config = dict(
    n_layer=16,
    d_model=160,
    n_head=2,
    n_kv_head=2,
    head_dim=64,
    d_mlp=640,
    vocab_size=2048,
    activation='relu',
    norm='layernorm',
    norm_place='pre',
    norm_eps=1e-05,
    positions='alibi',
    qk_norm=False,
    attn_scale=0.125,
    bias='all',
    tie_embeddings=True,
    parallel_block=False,
    init='uniform',
    init_std_qkv=0.037,
    init_std_o=0.00731,
    init_std_up=0.037,
    init_std_down=0.00327,
    optimizer='muon_variant',
    lr=0.00659,
    lr_mult_qkv=0.7,
    lr_mult_o=0.782,
    lr_mult_down=1.5,
    beta1=0.9,
    lr_head=0.00812,
    warmup_steps=200,
    schedule='wsd',
    decay_fraction=0.561,
    decay_shape='pow',
    final_lr_fraction=0.0,
    batch_tokens=32768,
    seq_len=2048,
    doc_mask=False,
    train_tokens=263900000,
    steps=8054,
    dataset='wikipedia_en',
)
Each number is 128 + 24 x the weight over its row's rms, rounded and kept within 0 to 255. Layers, rows and columns count from 0. Numbers have three digits each. The size before them is the row's rms in percent of the matrix's.

# up: layer 12 MLP up, 640x160, rms 0.129, rows 362-381, columns 0-159
# down: layer 12 MLP down (transposed), 640x160, rms 0.0499, rows 362-381, columns 0-159
up362 090:118107136130133128176120136090120170165148133113076130103126172134115173119134141154151154057124091139140105102165132143125107129095076135137152096113135161124134128109189115104127125130140125089163158147127109137133102141100139099119127155138131093124139117185113148093135098173126170144121108128146149157132147092144127148099149122115070126106135181152138145105132099113096108117121142130106126150113126112103182116115125159118111130132129182136114140123110101117169083110113143
down362 098:197106138109094120170098135119085144104102124175155142145123141125130114157144099151156143120151111115124138180104139135095145110078175175120152106084134135138152113159105129151100164144052112124148103159130107105128139123090106126136173100119075127131117099131091144121140156115100137147111148133170117130147124128142146125119136130117140091137118139094100149091097091167132129138149149155131105167106101123119130093125132137088140154159154137139126129117142121112122081134161143
up363 104:151111140149136139099137140117098118151165104096078134114172101155126171121115135137144150163160184108099140145117092127121137163083136079101086101159153117079131163187127136095108081132130147129143095150147086151138116100179101097125115150112101125104139164169123149136137147132133132135155120125114115125151093097133115147069179122130135127114150100124109147126130133122151141138142153154109171166156129137145106138124125169156136120129120137161143109136137117098110172110122121
down363 103:177160126139135067142138154146123166177126092094066107130123091128126136106117154122133084163158195109120133124092161158117109094092096123132134088141143122091164122140143144098157107134150148126098150112141108105124137167149141099070114190115132123082097117121134149107140168133098131131155103127132159082125143109131100118136155160118159153120149123110143119141149129158124156112124131107089122090124121134120141144136122119131117161144107151120116140162143139109157134095108099
up364 102:133155142114092144135102141141127100067094138148138133129116116161147146129115144156109116095148120132110088152122079129154152113151113084163085091103140153138100178084143111179115174129132134114156121151137089101172117172139150168135146131137119126141123092150167113170151133147079131138108129160152111124122077146151117131135097077133141100131145104137126134098164132126126158164158116119121135142111097128101106112168141106113150112115108130159167167106163115121106110115150142
down364 108:154113157132108174151112143162111165150150115082154107119132099125135132097188166147134113126129093149129135117134112153099167146146135130120129125144117148138068108116132092114080123153146124153121097123108161126162147108101128090150108126113176147141139151094119143124139097106148112185125133135138114133144114119075064118131131149131110094080109155165125132148108137142154124145128126093134126085134141129139136129108117106174083134110123163113107133138145120101125155170147052
up365 097:129119107127133089110159107128122146114126109151125141116141136159136179107108099149141143131159157119154118095116133113136130109101117140084134074128101135157156135152183084119150148141172149081137095125117118143133166092157140137103133193117123148098105165167143137131094153164116109108101102139137119097108164110134157118120134137116143101128135117158162151076174123139138095131133172107079146179133116147158131089146085114103152142091088139134105152128116113111124116094128120
down365 105:107129162105114157116103107130139107100100096088120100099148118093143164105094153159087100142121126118139131129127119120142166119119145137078156108161159127124147132108120094105148123081080148138145126123167130133133113119125162106200128148091115133114155164144162129145181129101121152166133090117134133144137127137100184133082147129148117185150114126172108110151116152135140120139136127110125090106113104178093146168130120114124132081117131119110149142158134110146141086096153138
up366 097:142104142172121121167193119135125124106101165137083109129110108096122091111094126167154158153123105112089136132116102145156134119190116154154122095123109156138106112130106148116153141100135125092109095116149100133150140110091123127159157149120108100128141119182112077129138118110146101152105139145163124123154141149187133115103174134123127126141155116098114109106120123108151141096119153129184105118123145151090152170102111119166128136105123109105126122101120163142118135190134092
down366 090:167134121129117136113119101112111150172105132161119170147091174133138103111097147158107152149152128153142139145117071122117129099200149108163154156108118101131141146093126160164163075121122135123102128097180101147157149136096111134123119152145120126177156163093132105100115135105105130136105162128116139121111140155075094144095161105134133138141131113102150140116134142119149108171111137139114151096123113111104149104117134111104105132134128143081130078107136157111086152173120126
up367 107:116122112160141134166122134154145089129094128106133162125143086116135090129142147154117144129093131125124072171144139158127084081118150139120141148131105126159150125141124162146133129104143096155128168121127125116147146106158100102136124140117120086154106136180149151126132127203118101114130148127113148125109160097125184128135111093100108099133117098124134114135110142154143143137145112111135128152162116154091120130138165125150106133184167092169131064087163104087112130105161101
down367 112:157107092122132117130148121140165104122102127137142134149151109092135077116076130128138155093149118121141172162164113153092090127111094149113136151146175136149109107098176118065107123135145118116124123140196146147111095165171145128143090164143144138096109114147111128109125133144122129134080080123091173137178137085160149097147113095161109138124114132109127088128127135134121118108129151121122136158152131128138092138136095126137115128134146116095082164111136145100151147149159147
up368 099:171146110127142160110148127154193160145153114104083120117131127106171129143133127142171134146122124103112102151109148125099163128103121159130159093135124146137109077137110127115142151053125121105152135153127135113132111148109133130123147199127131115159134111111122130104079119077112140181132121085132127101146166130105136117132127118171137154141131084126101144080093096157123158110114132125103132169117130145138135185100110121107158115162106120093109085136125125100120123097118157
down368 113:113110097141176131165158135116138086113121126111176111094131137165160101126141149113104114115109157127158099131166127141110113145129177117128102135116135148092132133120156139092117135185129138117133109086083140153083099157145131156099136105125102167150149131109100117142136116158139185099159098155103137073111140109127154123117142134099105145109151147157090127138134143093120137156182126145111100133125109089124142143107191148101125153103130165143142128085130137141136133080101151
up369 093:155127111108144165105183130116147110106131143151155130120109127100145116136130171128112133125130090137121097143121131133111092119151127108117116101110112180089090157127121164149097157097116106151135104125148139162109132097137136120137149155121091098159149120141157106147098095137138118122128213124105128081143074137112142100152153115131127147169136128140148128079122147139140117172135124167114132164120140175124140119126104166125166168127120135134125116140157091082179120108063117
down369 092:109150114151160120144151130096126131136108088138118116141140107118155094164154078144147088121123123119143117154131176136114152121115143132118152095106102142140104098150111116085136139154126108068121132207077120105181129113140092154108145133167159126126080103123141184102161139105145132108124134159120119142138133185130105150149105131137119090091145094126130151131175126093117152129142109100126125160137107128124153136091083146134096102129132167098140149143103130160117122158149117
up370 096:115138122141141125124131139159152065089089157099122126138153144100123130079103126134163096133132117174130130151128133158124099126120111151136135168149113130110119110132127104162107158119131124118175102135125124112157096144164112153166126104113084137100128111135116134152160099149139146199099119077148120104131137160087149101135088141141116063118162116096146093113096106129155146189125137156143105160133108140108144101154172146137137086119143101141097162138099115105120123126145136
down370 094:134131158112132131148121125101146135151168130176189114157140126109152160114096142139088139123106123096108092159135109114156099130088138135146105080091118147107167131126140149119147069144132124121117140137149131127135157125138112131116090130143158136119115127119138160154082134124132110123116057139085146140112146097102092143090140170128149134132123098188129143124077081130120094115093132093176145085114132101103122108138152148121118165155151148105122140145156102136154159161136155
up371 092:148154135148145141126143159124132115161097121117150144130126167133156111171113150153153102163139145138138140130132082106140139158091150154125133101163128162123126105083118101115096110145125114093104161109142135159101101130115130121203131122119163089112135126146141107158131093068159146106123135105146108126171127162104163106108108114115166123126091149086140094129122094139162132159087114130122125121125141092114098152104116137088184092189098127125103139124165150119095137137142149
down371 087:104111129147167141119148116164110114160156123134111118127143122115145173111136141141107119113138112135114102116101152150113091104069112143139140122113146092096138131117136151123140120139128152126146157147145112102159126112102086109081110111128156169149105106131109121133088105153090129141123125141144109156171141128167145135141172149129108119119131118173128110153122163132094118138186130123083084145148131159106090118114080081116107153061173134186157102110149148160176110136136130
up372 100:095149156113140171126107145120117118124139102158116105105142136116083091070079078144113144128153164114119127122149111161150132115112104121164120112075127132109150098125085148149138137132138161123154101131115173111112114117132136148114092145171099131093122088131139169119139088111113142135120150156132105108164116116148128108110141136096122168115178162104157129109149115144136105155121155141100137140116151106195126123114131176149119097128083167095094117134120135185150161127117121
down372 106:098113156105096124145109182100153099113161136160132109148114143156124140106163093133149157168113109112163116129096101131119120135146140143127187136185078122144117163159113073125093148082124115105113132135119127118142123128170116133135104108096123146151104099123106128185156133108124099104147151107128098128138137158124124137166124133147122145103105131118170148094121118150115106121135134117131120154129117166124085127100123136147140129132094140196183120109065114116141077125110154
up373 094:143108110157144116132083143135134151102126087157146152131144119105117147153108127110120084120119154097141131148134119139146134119131137113103128102113103118148139161105173115140142141144162119158138142155127082093091087138149135074132134126108132173145127139168131153177109105130109098135088123155116113166111167163166137149131137121139133108137110139116099122089171166093077124166130114046142120137121144122122161127128137145114131133115082122128131079084131107107075113121140073
down373 089:103113114114135158144085112152167155121096188154098073112108128138121144122137125140130113139127086131115137153154134156094123123105091138113148104156180125104145107056115097134090146082121176133130112144109181084156125164096128137150176109130122113134135120153146135128104142154173113158122141135120130124122110150088139124126154156133171147135129150134091128068096145123133099141110126163116127121148131085131128142098121099124189112127130156149127133126070142119119119133141125
up374 101:153174154134126105125146103163150166122140125123073079139103147092108096117181105130140120134138138127112166149119098141143115127147123138135123114144135077108121162113130113155103136145132133084142143130168122137094132124073128098165147114080064099128100119147114122122168148151170152125137181171119130160149126128092134133132157096122166123103101148113147138133168143108129136109094136203125098129137152120124119113115106087097111154103109113153104136137131104131096167117125129
down374 092:126111156146068089139140131083143061152103132154106132121075092157162163151077136122107146157174120089113123110098102102168126084137128136136135115121094163144134110131158133129128155167099119134134140123139120126146149122143137186100168126133155132117132140118122097144110141172130126142110100178117159141120132104102111166115126115137152151145112126104164117122139149106086173132133112145142135107129124134165133122081079140104144151084136129165143130121110154111119134087088119
up375 103:124142121136144109136204107106150110151118120143103140156142113149157110161141138146147109126165106114156135084133168107147122111133127090109081150117081138160125125112149132151123114155121080112106098152129127154132163112141140091124145129124164168135152104117131118180093131158128146138133101121129107108144063150173143119108165117135125127141161123146116151126117043165127146087095112088151146111123122132140148074172108112132118113139106155137090128136120133171111115108142126
down375 100:128111067144141142113151153116065122105125136092133102078145135095113128151163165116105103123134120152109157171115115166149140130075121135190112146112157101141137094132133181115134181119122151154138133057099157117168097105103119125136139178152136108115146117124153140120119110103088131134148173137159132162143075142133126104112110174122133134127117136096147134094136108130090103136134140138126122156108126148144155137130122128155136096108116127139123125123182133113105137158106159
up376 097:149172121117133148107083076114145074180194166078099103146121106067174122121198143100120119130130149163145151096106108114171100137132098113117122133146149160099130137153124118106163124083109126130123116128116111144141117117146117130147098130123151104127119170142105116148102114109080137132142114182134128156125106157130159115147114104155120108092155088125117122127161128078135123124172140110148129113107153136121134110123091117102132155150092147117118145129118131117097115130140116
down376 091:124060135145143113123114148161135143144106091173147133101083154127093096151129103172128125123129107171114143069112178140106145150184091118116117076133129116155082149147145126136111128124162121148142133160152111127096142134119107142133152098092107126093126100137131155099101109125190146139146100057162112122122130077137129120115167165128142159148144131152112122114064145141119138131109116121114125181126118120148141132099134110128118154133141119159147144115128106131154143131131139
up377 109:166134100106140090141103108131160138115134124158137136155148115096132105152113102131153145142129149131108192111124114098127122157135072102132128137099141096170102083140139120153140097121103127165132148120139141130142122121144075180175069142106133149077120117128104141124155155122077067175128137130142104160157095112157132108132160137123126159173106153068095134109080129125121102151117121102154131146123140139127112126131107100138156121113147125159140130169144122123104112135089139
down377 111:124112174169131135116128134120145105106142128205115118157084118115089120126145098119130160090092133132127153121108117127085098135100099156097159111151125102120130119141117145140141140110137129085198133124105130139114099124113136116114166106143109138184082126142145146131079157123162140075140132094116096122129102142083167134142116152184145129127151129147127092147113160147146164098117137137129147192129093108117105147143158122122099104122117117133147125090142152129139134142162091
up378 108:099135102094164134153110125131090120158096121151131169154111097127122136072142113137148176118152119146138143122127130126113125164107115083151156143107123150183158118093071144097128149158124149181128131089128108116141144130117190134134141135172158151086135071120155109139146117107141117128119134136138088116140142103193151100150133125157103096088092122102147148165125085122090143089107125129146177105154127146133142119120144129125130140106107126109107138143121120103154163102137131
down378 099:191109103144127141105126129101119125119171118160111114133137103137127072118126149143113140109127118122106147141113158144128139108159093085134139095139077143128104120148140119136142109099077111149111117109133142113112139153127147136117147131115148179148082183143111179121148100130132162082119156113139172094124178095077141109100144126101097105116161139141117103117169129166171077130141099123124153155148105123114151162114088148133128146125157167107138117148159124101093121121122158
up379 095:163163119151147138144162138122079114122125150141113076118148101131125128127133136148116090115136156149119116142152137098122107131164134134127134174142106126133156064127123101119153144108128158156133149090105129111089144097151098120129128133112139117065120117140145111125164112145143132148159104090104146102148139136158127107110135133128094154100189150166117164077128099104156122153135156128115147082162113154160143110125167141115201146180114107118098138160112080132110138156119134
down379 089:108106124124140143107093121082124109151133097138138162163072147125097135107138108125150149138140087119119117101147165132116144089115136132111139106127137133121149177126111125148102164117154096097151137146149088137156149129146196120141135105120111159156167160123095117123116118128074122063115105123136099142127110135088165115162116141123116076154115121139095107113085107149082133148150121123139142149135133131106140156139123186151122143130103117166143145095177162137129166137168094
up380 112:110160090147081101149151121130146123134116091119118077106110127155108121139165093126113163123139121121083136146113175111107119148158131151148080151108172163096088109108109107128102146127109162111135117100145140107119138135161165121147109098119110161110114163173130128144133110075114126167124121146157109116140119124126159113128159117149159133106189140150159124120121070145140130115117145161176155123133128124108112163113096125135111141082108126142074133187133113109100151100132153
down380 108:105114126149139141122122129154118142114179148181147132122127130116174139122157133152131116136140105130113142117139113101147128150174126105101149124128124121095099116138115118138113114115130139131111111102107111113167128077129103097141133142172140140172108138106151135150151152130109125073107066164098116122147157106116120167108111108108125122125115175152130106167142116136147091088124148126098154084149118164127105163137167110144188106091124148113181135136145113130041137124098167
up381 101:126132147119117094120118114122108111166156112150125147158100110106118077157153165143098172149121123157168168118158145135124108121116128112123131106092087086106111121169142106111137094136120139119149089132122106112055168121115145119154155111146117148111143071152182140125124166128141142111073133128112096133132137114143149086134135163146083121135138100134125159145137112091106134147198120115117122120137140131104135142130073142109155160152134182134118108130103106095127135109163113
down381 113:142121120108141178116171117121135111113138125152113108110127158179115139145140107138126159140104125126134121099099103149111152133105127127112122098132139203090128103148111124132097101100113153149082140145196111161118135113079135102141093151115093123102146138129153154135114154167154097184088083110070131110118101145118132163169125163108117132137109119102148103158138109133192121120148125166125119142130122098147122137142170149137166141138121107129149123097126125104106101154123086